Part of a small language model's weights: MLP 1344 squared ReLU, 11.7M parameters.
Each number is 500 + 25 x the weight over the matrix's rms, rounded and kept within 0 to 999. Layers, rows and columns count from 0. Numbers have three digits each.

# layer 7 MLP down, 224x1344, rms 0.0325, rows 0-223, columns 144-191
504482510466507555482503511557503514483505481478491497504514483500492508506467539520486484509498474533520496482461536449478532520522534442530531
499484500519502456534495483529439485527529524507472464513503466501499532488474506541511528489521510528491495494472506512484418483490501469475567
498521523496478502520487501501513481478510522503509508484501504496507524496446492488511505503509497513491497554481539500510535506491511514532476
504478515489487492497506513496537506519527520508492517508497502503486505519534503480524487518510523541495493433477493487477460508485507533509503
501494539538482500526498515506494545480491496440494488501487491499470503493503497466494505537500474474512488506523449494526501490473497517493528
501503583540465519479502503487489520492489511524506459502491503495462462508498441550480487510473462531500508452507504527537548478516482517491499
499505515473465498480514484569508478491508510500497519498480444496544526470525507529514533486489504486505502464475547530475450496502491447489476
501498539514498482480503501458502523494568500457530516467487532502514515483493488522486509504479513520441516541489547500484504544513491471520498
506520429526515510491514483483539480501505498522503482491528532491435514512509513538502515554516509477496454534506489473506529512467477529496526
502477483522500432521511522479541507469511502476518470487523514508461476503475522469515522480497525512476501490501509477499472497502502488492464
487481560482449489481502501479455485482438551549493510504489546508492485473478502480514483515521534525512484541548421519485503493501473500498475
490492553491476471497502550491522519488469493501522472503457546503506507487521490504483525466483547544503503485506514466475506515494492525503531
510469499501483519497500540488560492482466479455421540533485485492486509523485504501484450487458524508533464485493514527485494469549512485477539
495486501515498527545487511514495501503495514521485514512458493494523470517533498508514504476507496485507489528508547533492496504493518487497502
495499488482492461496503489477492488512532498479504542539496502491505531473485487519468525524484468541527529504494502499479513496527531481490484
501531512541509519517499515453469505526498512524545498511487495503499458546505516498510514519514524472467461486543452491494554563495486493494487
493516492497485494486503506454521529488488459537508467532477521495539531493492496598502513508505453490452523496504464537451495474500533522530472
505499498507503544483505472526489465493485496511547538472482476499536491496533492506543493484528522477530508447503455453478465515436536492492485
494511481489477468507509516478523463466427519471484527497528519520529477568515490539546498499492513515504524508524490492526543496448458489489498
502489495487498489510503498501499534509471506482483501528492488499489474472485532550499496511494476489525511505482528530462531494511475481513471
507502552461515532478499445486463535514494494499475503470515510506535518541493442527519520545495534502502515508506479499503461519528480502468473
501515485490496503551517502491517483514469506501514492512444503514453526540471496424494502504527479521555499480551459472515524487484507448495523
505506474497468495497498501492536521494491511486527524489509467497563526517481502570527491505513509489500540496523480469495473500519525523486459
500483475527513498474501510476534524525547468542555503504494510486461442472516498486494511519489500472505475480516501526489474521463496500521491
504524497501484486538486482551469483495512535491498472500513485507484470484494500486524448491510445509505522495488514528516508560508443483530495
503498505515488480535499527453534521519465480529468524538505445499466499500480536519500526508554466540474493544494563492537509485471490517474461
489533491484493511498496523467507461457515484527518478472526520493526495507495490497491502503514551449487495543525509504474496516517518512518519
498476538503538527546500489513477513498484509530519457486517465504432520495483487502550509508533527548505494508501556474488490510487483495476447
496504495500495513476513487483474540497508477514526529522505507510514497485554504416498487473480471517533512502496462512519530450542468503509489
493510494560513486491511517525529503481483527475514452486518468506508448491508510494505518476442478480519454515529457475509531482513504474486502
505514476515541498512492487536514511467469484472495510512533497498515519477528510516499454501539526486527491509472502495482528496525506485489518
507513520486478510520502513542515504543522524509466486526480502502533454500487510508473490538537506519502470479484510518523500496534523562491497
502523496512469496482500534475513508540528521523461526469483521498495509492464471454472490470496495536513504457488469488498437480503485478497517
497480503560510500464492446498500530487471474530573472486501531503486498486534481490510507512489500513466504465459506506522487489478476500504512
500469525472540517504497484484512516500427498527491473524507544500498476513470482509452557454483557484489484541479503550475502543508476514478475
500545502524513525499490463469504507485493517530541499482480551495543469500494486528538518449501482454486470495479495502504523508506484480495497
498485528518510463469494509497562512490497487461493474486497488482483480496479445499509498470523454547481473496471515490505534515520515489507487
507520480503493469442506522499491493504503503542493511508508496498529496541516493504511524538474554516502504477510476521467472422493519493495515
496469502489480515537503476506503518505462479499557499482515519512510460514505566517495515510474476482521506472490453518520503525497562497496491
503491537516463502469503508483526516473532516521482480493502518500500496510518487512483467482499431485549480489477477506536485496508520502467509
494474509510488526509506519471484536497486543545505483507464525506496537542459475540506494508522499469490502443532498513489510497515528513512513
506514458467498473555505482490481504513483506496503533491529497493553536510464504489521472485471526552519503489503524537501539501455508493512508
511512438487500473476495495512536515483441476504474541480453459500462462475473452491508527469513479531474455507493478479475477516508530508516550
507499500544498546498515497554491499505528495489499532503550525498515514490478511477523497513470503493506505554506521511532533495515466555492478
501506526483510485482505491500494509530489506483437451504531511496480481477508500482505462610475557519518494530484503466538462510430501469524537
502521457503496484506499524503505465499441508497457468477494481504512514452505474503471445513517486449506502511541499503521487466494488540516494
499482516459520460489515529489519499526467503503485498538475488500536447498492441463524528506469490474501500470506521504494490492525528539495478
499515523501498472493497489514504532498535506520501503486473491492455500525474494446515490544466501460500468478513459475540460580480501521498516
501481519481471515466504527465495499522554474469498506493517530512544509502447519541539526556504461487507522530487445472499420499527473493500513
496520522523480472491492561524491536481518446533454499543513518494485452512446495449517495554500465502473483508526555497549490508487490480484499
498505449508496491465516516482505504507509514507504529444487511500495466515527488467494480549478506481490515481482456535468537482497505435513535
502518488494527512500513501533547524488509521498489508526498503495537491507520470479490429568494442524508491473502521524521504456514508507498487
495493502482514507491507539473451486538559508461516497503499542495550481506467568454493529416498537506484511532546455481454496513496535463499527
496505549488508473452483491497477532512508482506455511482442503505540511492486532539482493547521481507487507524503474532504477472511528483491494
492484502537462508481495525489542476504531520514518508499514494506526514540492504530476494490530453537542475528469511508498454524520474507494452
495502511517504503490508469532492513499514472499512481471521467492478510490502461526494490541543490500531512471511512541493501502470477499520509
498526493472466485480503467533507509525513519510509473523531522504480502521486507497495503515553473464497523488480500493511503516525463507502518
504523504498523466514506491495536509508505515481457487493546518509496502514514460471511482528489477532546492494500488485499527485565494523508535
505489469473510449526513485498495501535534484456511491518513456499509508479469501464532487476504493524513477484497520476496526491500519554516484
499509504499481508544491459495509514489508522523520514482505486496485492512493478519478510558541512499508488473528486480502458504496503485486512
496455488495513514480506518507549493503522547505475553504551480501526466472487483569476494506516468498481519491530447484512494502473530473480482
501519529460532531504488478494497516497516473519516514493498522501520529527466472479520524459519518462484485483450470522476506523489557481509512
504498483516484459481511474494529525498509491499481485498442521488537475497501525525495434503516477493497492491525475525536501486512477498461492
497502515490527499567507505491491505470504523503523539511550514501484470507494469502499501505511490492567520477484455508536515493504515461532461
494536548450485489493502538469528491489474515461515521511523489504508526529486536520500533490487495475493527516503552485483517524516522498520460
506505495523525485479503460519487505491481511537516511489488471494538523471490497499511526551472510531480518502498516527502538467477535457502461
517461509492490529560505446472467522525474512462498485455438496492534561502481497476485525485491528501483492518495465535455459521507537490489497
498499477488517544518500483500524466516547511469519513509475488516463519538478511474475500460484495451495512522522451501474522503477472548511493
489492468502512504451496521504557479519485516516506526526528484503492479490511507488504489476499533479546507427520510480517538523467454521480492
495474499525519513479515501544512476457535500563486471494483487496503532505487479507514497526505442541523517472482476496496517510502488478495543
497495526515489480494504510533498451516534500466512530482503496507457525550509479541492526518462506513526505483493545515508469505472516481501449
505499441492505491515499522494485502541555458554514482512476441496528512501504458494485487502509475481474494508503535474477487513540478517500507
493489493509501508491504475544438475523534512485519522499511528496442492496459512468506486482491487565504472521506508460525470490520462501509463
507498483488511544508503532486482470454509531481515503519504449513518490506464553513502470518464477541514528494473453470503543535506532505508458
491509517510527462518494493559484475526486508536499432521496508498508505504485472490497499499486524526487527538492545482476501456533521489503526
506500459513470466491511499502501467493437479484493458490523502510524509462499488484429485494518503492455523512477492481523525488497498502510495
507506513521522516487500511502495506482470514451495506488473519499469418518547494474506487478532467496442517510483476530462525484478518505495500
500500555480495501539499540503468515479517477502516491469494485511469535457470497478467525507521444483455518541505498486515546504562558575502527
490488495472481507529517491549499476506471484501512463480513496509505465483491517507473486491494521481470544508534449476532517527523522499499506
489500440515503490468493522466498491489479535504519473502536521509472438511456496461523516494482474496494541550483522417497445494514470510465457
497502494516499541496509485494524499483536524530563519519459500510501465476508478503524510478457506525496527527477469533512473516483502469491471
501500503500528488480494486460501479517437528529549514497487478497436477519495517518520508476539459492492520504501514531519527452514512467502521
499468522483495482504498527521502478455530463494481516519490516490484502475517480415472508535504462485543523506507430483450500543535544479513506
508510510506493504501509490492448505491503491548491487497511437498546527511484411511493466458512520469516522522499507510498516460544509507480488
510481518470476477539512486456472518510534514487502495510462526501518461479489500497500545449509520473518500511523462486511470505474514529529501
491483472498508506538511518497494521498526509489478516494532478510565511511494507497480536487485496514465510549515494499519519460508512515498524
502486491486574507479501499471452482526512551535529521432530528501476459482531516489542493482530508511499516494459483502487503537505541508524495
491491509492495494479507478511458481473542533524493468489530473500505482462481477492530508498512498561507501484508489540494498448513467504527512
499492508497494525468486504426520506519464499490471526512471521508494529503542518506478472507477524520477515482518491508487488508509517517516496
501487524515516532525502558485512456499502499487440530491494525498517487545502509515540525519515471467505507532532540537499525502504526551500526
495487476502521515518496503512543475504487487467495541487505509513445494474500496470518505530518450507475494554500484517501493528442558531503476
498472518527502514505499542548487469489539542485481559510499527496491454518467522475465500499501455496482515510552560517497523498477481473497500
511485507480526492510492547497459539479496499488505506489517527492444562519459507467495476497443515465517526498507462458527501486496524506499504
504496500489483539493497504458508551466535522539504496486522483493519492501508570528522510483481538472511520523460493523517513530454506472514497
498487494523533513471507493491472457481482525514487493511475457487540473441463543500527461537529440498509480485484472468507491522529525539485505
501504516480474552488489556541461547515515505481507517505474512500520511472488450489493462510499477527486494558509507488502505498485509465506491
501505516473511491477491507536516473501526492500474496519478486498527530545490551488467522473483550473469527522480495519494485541517528516493484
495489539533500515520504525457506519517531518497488501483542474496489506496542472465518512527489476501407487500459536488460490468511511487491489
502468498512529491538512496459513530474509487461500493473513538491477520523509498525497489460478452484527480488540474496471530479507545510507514
498482503538501517481499508487422485529470501448511515502447521510488504467480467461488449500462478459474502513482503485517512504505492550501466
489497490507450513530496488519525538493557464526556526500501516508505448509476525469468503477525526457555519466483594524553489581463490481484509
496464458501472532535489535546495467512476531535487458483512494504459485536543504500522560514496487484498480474496517553497487455507507524502469
496501536495475450566506531530472484469510535503487526505497500499463568501476467491531526513475510488477524492530475450493531563499531485512461
508490479494519500521487477517463506513548512470501494483489510500480556504493499478498538477463476523512484490504490498481448500498496521507518
494505522492512546532485491511486473528490498468500551488483498501512456523498500523481519450485456532463498523522476529431470498502534482495533
499484511528520486547490553531488470532531509460454511489471494497526507538493506553534494510499470568492473508501482522516516491454519487480504
502477553479494492524492529480485468518492552560526452489524523499520466494503472526534482488513478515486515515495497477501524515518499498497502
500508534499518506488499518558491484530491484467509494498525532499523494506499490491486496502525506489494508488497512486544470527459506534520496
495536508504476539481502526499452470494517520517516516503499478511508529496507521446493480499482556492546542482546477478512557476530494545532479
495465479488560493529496462507461465508465478446515529511488518507525498514510493507500499476488521485541492514489541533470508504477477536505469
497520504508493476530504467495468523484535495521505513511502502494459511500501473528482470500486516493462495533508534494522539482513512493504474
510511462471471475456502451501513501518515495498537467510485428492490473518471515525483478513508507460471505508496520539473537444482537506465461
493507497512511476476501442561444524481503505499528474489504491491483502484504484481506504506486498446500526507502475504502556500484526498497530
505494502503518505526493462524486487515452502441483442469525541505470545533504494516521504555531447551516511481492508530453481508514468440515475
504500531469502500541501538524492521498462477497484488487498495509518463514512506544515506495506524508513508468496524561478483487517468527494513
505486501499504512486501466502503494505483500541467501522539500495477553496540552552504495545463514538542507459526515510513474492452483518494490
498482516525475500516504504529485500500465508570498498465483494498488475499471483510476509489481519469509525529496499483475501538515485499495512
504476544479471472495511540520522495518555515520507469502448491496532476504511512521499451522553475448509526531532494508528518493541533468491533
505498527469509486447490527535541539530528499466524550496455499504504489491464524485518482489473495534470490541523508540484476552511509504501505
496484496503483512444512501520482507515558467484487511503518483498522504542542535512502513498514464475510495529523504468465502521528534513500531
500484492544457543553499500487519480498466503488511507519473514494529495492545542514475487482454504541544503435541516497526495532460511425479468
497462498504496504507501535482522521493435493499476485487453453507507458489522518468505519474475488474510506506517463483532525518479465564464494
502510525510525495512510484474506501502516500492520498488482516503514447499510512474531518509530533461506519511461514559473446523533498471487485
502525519505504510543505535471550494491509529473519479499496484508521480456545470449496493499527516499525502461449463463474489500555508504530519
503484518514458513486515473502501495484466491498488487484529537503455499453538520511528510495465506496453492554452500512470496525527496448497503
497490483500507526510511527491520480484460493502510509505507498501519515537508514509511483553544517482485474481494437492481475490497503508520519
495501531551513502505502506513532492515518510573485532498513503504498541497482534492492553505485488503491480510505470530510495492493485485498491
497485477507514510520509510509522463514527497503525499488489503498463494542499522518524514498497431519513550504487496526507517473491514474512518
493461504534494538502492526460492491512474484497519480474508493503533489464526474477471498476483505422513489520533530548527490471491525573486479
498528494484489500514498491525496464518524504523507485505488504496513511529498434557462527515502515488537545467505440496457482486494478510506509
496501490504546515532507504503516478488529495529499509496488499497529493532495487461486465484463476510518498468491486508478526529458501500475491
500526525499520523463493542493479502516535501474493513477471551506504503509473518528494495513530469526449488460472532560491525533467499485526478
503491511462485460504504491495513507502521505543524520476516473505495466522489484506497467486495517483520532521491492496483486482522527502522463
509519494494494495502506427444530510482505501531500503525545500490454508503470481512545538524508496542498494506486477502478500486493507515506500
489499512543542474505496508491494503529451491547527536489538511492522473458514477529512478520485531457503492510482482517490518512520547492501492
498501489470514512480498481526458507510488506508471495482495488507459498548497491487517483502493495522478490538475507494493476497499525525475498
491545466503517489504495486520435502508518485500528534507561453507505495484524481536518500513544496511492478513511519464479526480504477469500489
498498478520492461536499521510520513514514487418498529523509534498504489459494475463501523494473509514440511546521450508498503461477504497493496
492529499497491490493486514536510515504479499506500528526501498518508487460508460569494500507520487503505516492481556501538490488514459534500488
509490517469469473530492512498461515511559536439455530498476502485463483479465500480508465529485503488479507513527480511481468539481502487494472
497512570489493464483496494509486532528523536489489433486513527503527487485501527461477488519484484514510450537516536493532464496531493523495480
497464533511514499499500478499458491505505493552502499506520535498549551496504483484478497461517500513524486526479540467450473535507492490501528
502486493494506530450496481493438520531521492427492514503514502487468524507476496475517533500502496502482487547502474506536493467469548456496475
501493497481509480475512500475448492503529480539528518513506507493533477496509493478518465427486524495514480488498522475495500516488532476498509
518491540519475487545508540511497511469455515445537507482539497509469475493482483491502509459505443444476493508500499446450463505496473517479544
502469538502499522448510491526471505491491547485527536513488503498474513505487455533508442531540483526484469482513456509513504476487453502492510
496511451504554476492513502495463503507456482474489509501508518499510504484457525535513491469472478522505499557445482455505494497534479480481474
507506517494497492498509527463488480505480529498481538485522493495464464496475499507491525492537472503482495518510433543468535511491504494515510
508509528481503471437499481539514508517498499493490504513518508504497503484482529502501487488490497555529506490457493463546513526503443495503484
496492489486504509448497527494488501507413522496469526491492485497528519481529459531529531491523476522492496507504461483507511499484504537474483
495473470500492462454496480480510498504499482470465519504545519493469508502526479536498497519526548479501500496495535474503461479476538455496508
491495521484476479528494486504508466487524508500523514503475504493486510509472507499504480513507496529470509523508506526478493467534483498508522
495492460512514506520495500480531511498488497488495477479503514500513475464502484519499509509498500504491496540495520477490463543459489562478453
503507553507505478473502530439472497503486495477519518517480433508497475512487492519508490492449448501520505479524453516512478503462530535514487
493505474517508493505492482524468494480534497498518500500542524498490487524476477498535482470497458512554528465465475510498458512508470486515491
502503497517503536543497470555478469517493483515460541526487507495480503533482501547483458464478522506501511437503502522507495493492452502505527
497533489554503526494497471516474550506522524492485548497487477508454528450491455487513471519502476532458546489503537507533473494502530530489485
494500539474507464458500516486473490495513522508521482506478473496564510465527496533499492520475426503483485487532465516508488513528473517479495
503491499507508512511506510534515548529475499482514510495505489500511488496517544495475482480479537470478534462542488518471500522486478492520508
513484521481495487503507503483509470515494559477472489497504459504527512515492526452498504528493485469518487476500476485495501528487546488486471
497515473484475493475505488450553505506494462532507488497514480511512515526487457484530504482471487473503525496557486534516488495513525483485505
503520454462486503475504489489516481511530456508468511533497483488484537513503463437498517501511515500522499503495585507529464498489518503479511
502485474491499487487497502504506486519478514415544481486532496507523522541476500517496545547531468494474499468508487508493509466468507467497486
494492503527505521487495483476492513498476482446517516488480489499540489496472451500477504473463545446511528514482468467522464511497505509521473
498493488509493488451496539507520483484486512489525474519502472498476521494523528520483516503484534513521459505504516510459555522509498492491509
507519556526519497570505487507520476493506473524491500493581468488489491509467479480504480504485470491443501487461510494453503524499549537507518
489496492489488466503507562502476481546487489490508502486486538494465508488456491512525503536493495521499470507482520475478500477501541465486516
497541477472502507459497470465445539496522493510518505492489510502458494483518505465464534478510540539567509447531520514500538526446494535514524
510477479537515509528504504524497510482504496491503518533532541503457544499490453450507485487492501545575508534527523481529481456462478443493484
498475489533504470482504505456498547514472470464480486482492486504519515469515481433483493498490529500460518485479490486504501501503510519481548
502506521512513478454498486504482481482495482532516455506480552511506447509491499479529483515497528463534505516471507493514494503482462482510512
500506518480508486492492487479512523508506484463534478502514516505538488493528513502503559518489466490495534485475521511501521499482515473481482
517514516501485462513487525517475487504478484561506504520527534508507493502485445507514499447504525483524466508476487555497486449463499518477483
495500483504534511529502476509491498508535480483480522484514491498488521505510507493539493501525517459556497495497512506528507516500443490512455
486494497505510493442488541489475473526491501477487498507407475495472553523501506518515505529473464523512483557532522496502478458467522519492491
500512512523539511494498516539465546515527507520537477491507523498507515485524501509496501503450507488509506478483500487525457490480487515520456
511512488477500528513505574524534488509499521487433460536526457507532503500538472500498510494530467506510492500529525502462473526516491471487483
495486542467504484536499477467511535487524487524505531538522523503483495497521414458518547514511476520459477472522513488485493506548508540477530
509531478504524475495512500501465488536494499491573490485503483500548518475489538494552531502526547419493488541458514469482494470474517465513499
500511521510489502505493465521503522486472482527497506471534479505492532444500510501513521481504501480467500503519492501490521515508499470485501
517509465454442515521487532518472480491490503558489539504487524490494505462506487522517486451482475479493507508507539481524459447511493532509478
503509512505517483509512517501469481497479537542519490529494496509455505506451508511481515481468503486445532528518485483553533486551476523499474
485503457522523518490515517468522491493505462436503507537511463516476496454543472495509491474468525492510540499462464505488516484531497538528489
497503511536490486518506499511533532532439517459504508473472450504485512482522480516498510476478518476478511479477513496540450487450502520483521
496519480521494482498507521528506481472444470508453497505495499489508493487514479459479481490485503510504511527489487529524511505539469519517478
495475526500471489470500462502509481472510512537457480498457505506493491485490503470506492518469509515525497492509482485505511498547482499481469
505490504502508486497495529505514526493476514469469539501517523509513527511507504498500482492496465503484509479498578480472516486474488507482515
501512510498514502495503499475487488513496491555500531499499477501509503503473527489472525489475484511501554483504491499521529462495525440510511
502504473527477498489497497467485472529489490438564497517484499501531477485528550508511511514489486503534500525468503516539526538484545526520520
502525470514537450508497499512526459467478505540465502499524468503470548490464535467466492517502516493555490487480533582496518533517465511508473
498498496483529502485511525451485483489502486506482489500459503502520464501517499529522507467466518528511511506543539467514449525472498514500493
500503520526497515490489500518518509525491480482484491474516491490469483496458517508525503551489492553504482502486531538532469480478485493506476
494514494494462480490489492510512483498528488500523498522448544500489476510462455508529501485474468468488464506538505478473513569467477506514447
504527449534482474517505471556521477507557494532507482487497475515473490528462484469519511526567473494509510510484469510462525483459506514511538
500504480507505535481500539486464497497508501483471486502525498495510518503505558476486460480463564451483504488471464502529518480479542517494525
499543537485506479460490529426492453497496502496508479495466495484505526479509513499518476545499510492534519473512487495525538518515510518500477
506527507525499546524495463515482528481544513527506458490529502505523499523484516506493490446506515549515492530470505498525518524470491506501464
497516508540504504494493479524534469477483517421473510486475541500507482511523523460461490471484527536486525507456492500479470514506472505505514
496500492509534478462497477519530500506462519511512472496503484491509480498508501514538482535556520480465520515475482482473523530466501510480432
511496473512509487471497479537480500485520483465501495511528496496475473473485517509494534497505548548465521493495549487470467511471530468500523
505533549522504502480496485525472499473515533476490509533526531503482521507518512432461513487511476529502494513487505508447518527508454452518516
497509453458486488514504460469514488520485504488499472468441486498530516484469483465523489466500468491545497483513462522512478510513473520546499
495497526514469534476510476506499467490483521520523528518484474498475515488503545506509508530471481508493495535535500459479500573461509481519481
506515536524535493488494521501518499540539512464494506521505565498520563530504442499457492486513534494507494510513496529493496495518466498504518
493533465477510519472508506518533500504507506514490463495500517490536498475464500457496490507518469483493497543496510502501559525491494477496504
494484502471480544535498500427505483481459462499558500465526530506477467525518512482503500519503491507478533500517542538498446471486498539528510
503491476469481493511487488510507472501493512493498507502558484495533525512477489513506544520520542501479507493486523559439513474477506468500539
499514504528524485497501522516490482496522535514520519464545504506501481532422471487493564489493533504497492520506502496523500507447511499488474
495508512499504504510501500483488521503508472605484506507471478503512546495522451549469483538490555487521508456493491457534537471488522489495496
502513489509499530487496486484507507502483477466515498464532526488465518509455481527521520487517524480503484515543500466468465461488557483505479
493497518512503523518510518548493513499540469516470549515530518504544515502500532470502514499464514544570488496528482448540513519469470516495463
505510488533525498487497542487506543503537496507502548490487504498502529541515459473507486505495542509530490474493456492531513477491516488508513
498522549489513521504478504514476489486473459539497533487518533495515501507500469519490512527535506448520505508505481497501505489498535500472521
497522512513466542446486447515512540489469543525489534464502492502520488475582451479525490458490465504518544546514464482494507491458507468501496
501503503453523498473510484512541486479533459522541479468491504502530579487488476474515528530530496511546489500502502495495534483521492533509486
495516505484460492457494511506504494515455499494478507521488473497550552463494504521522503451463487437515512513525514562490521467560520507514472
502454544485538510498492520500525502504484469483510538446510508495498471499506475493491503479485520468449503499501500529461478548455539489500516
503526544496519469475500551510470526495515513531498482502534468506458492449523536500486485476483488454465482436505533508504442529487490516504482
510502556506504523522494502496478467473516510491528510492505507508502546506479522463507483480474470514507499507478500469505437466474531505489481
490487457486506471521509513530516491496468471447524508476530539501506512502476499493498489477523475498508486517467521505480502535532509512531525
496517514541501499463510505489513521514511496455500502522528533497478542519469514455509512482462484537499478507526483488513515445486491442528521
503493482525494518481496501511474501525503475487517552486506492500475481495494507483480486507560512505473486547473455488513542513499485547489502
498480486481525485554498500560497518513543505481515515489512532501487499486503533488493519501501477480513492519480510482486511513494489526498490
511522478518472491429498539483585547536548510506490485461457537486499526446451505479495543474486478463453486513485448531575521518505533633477500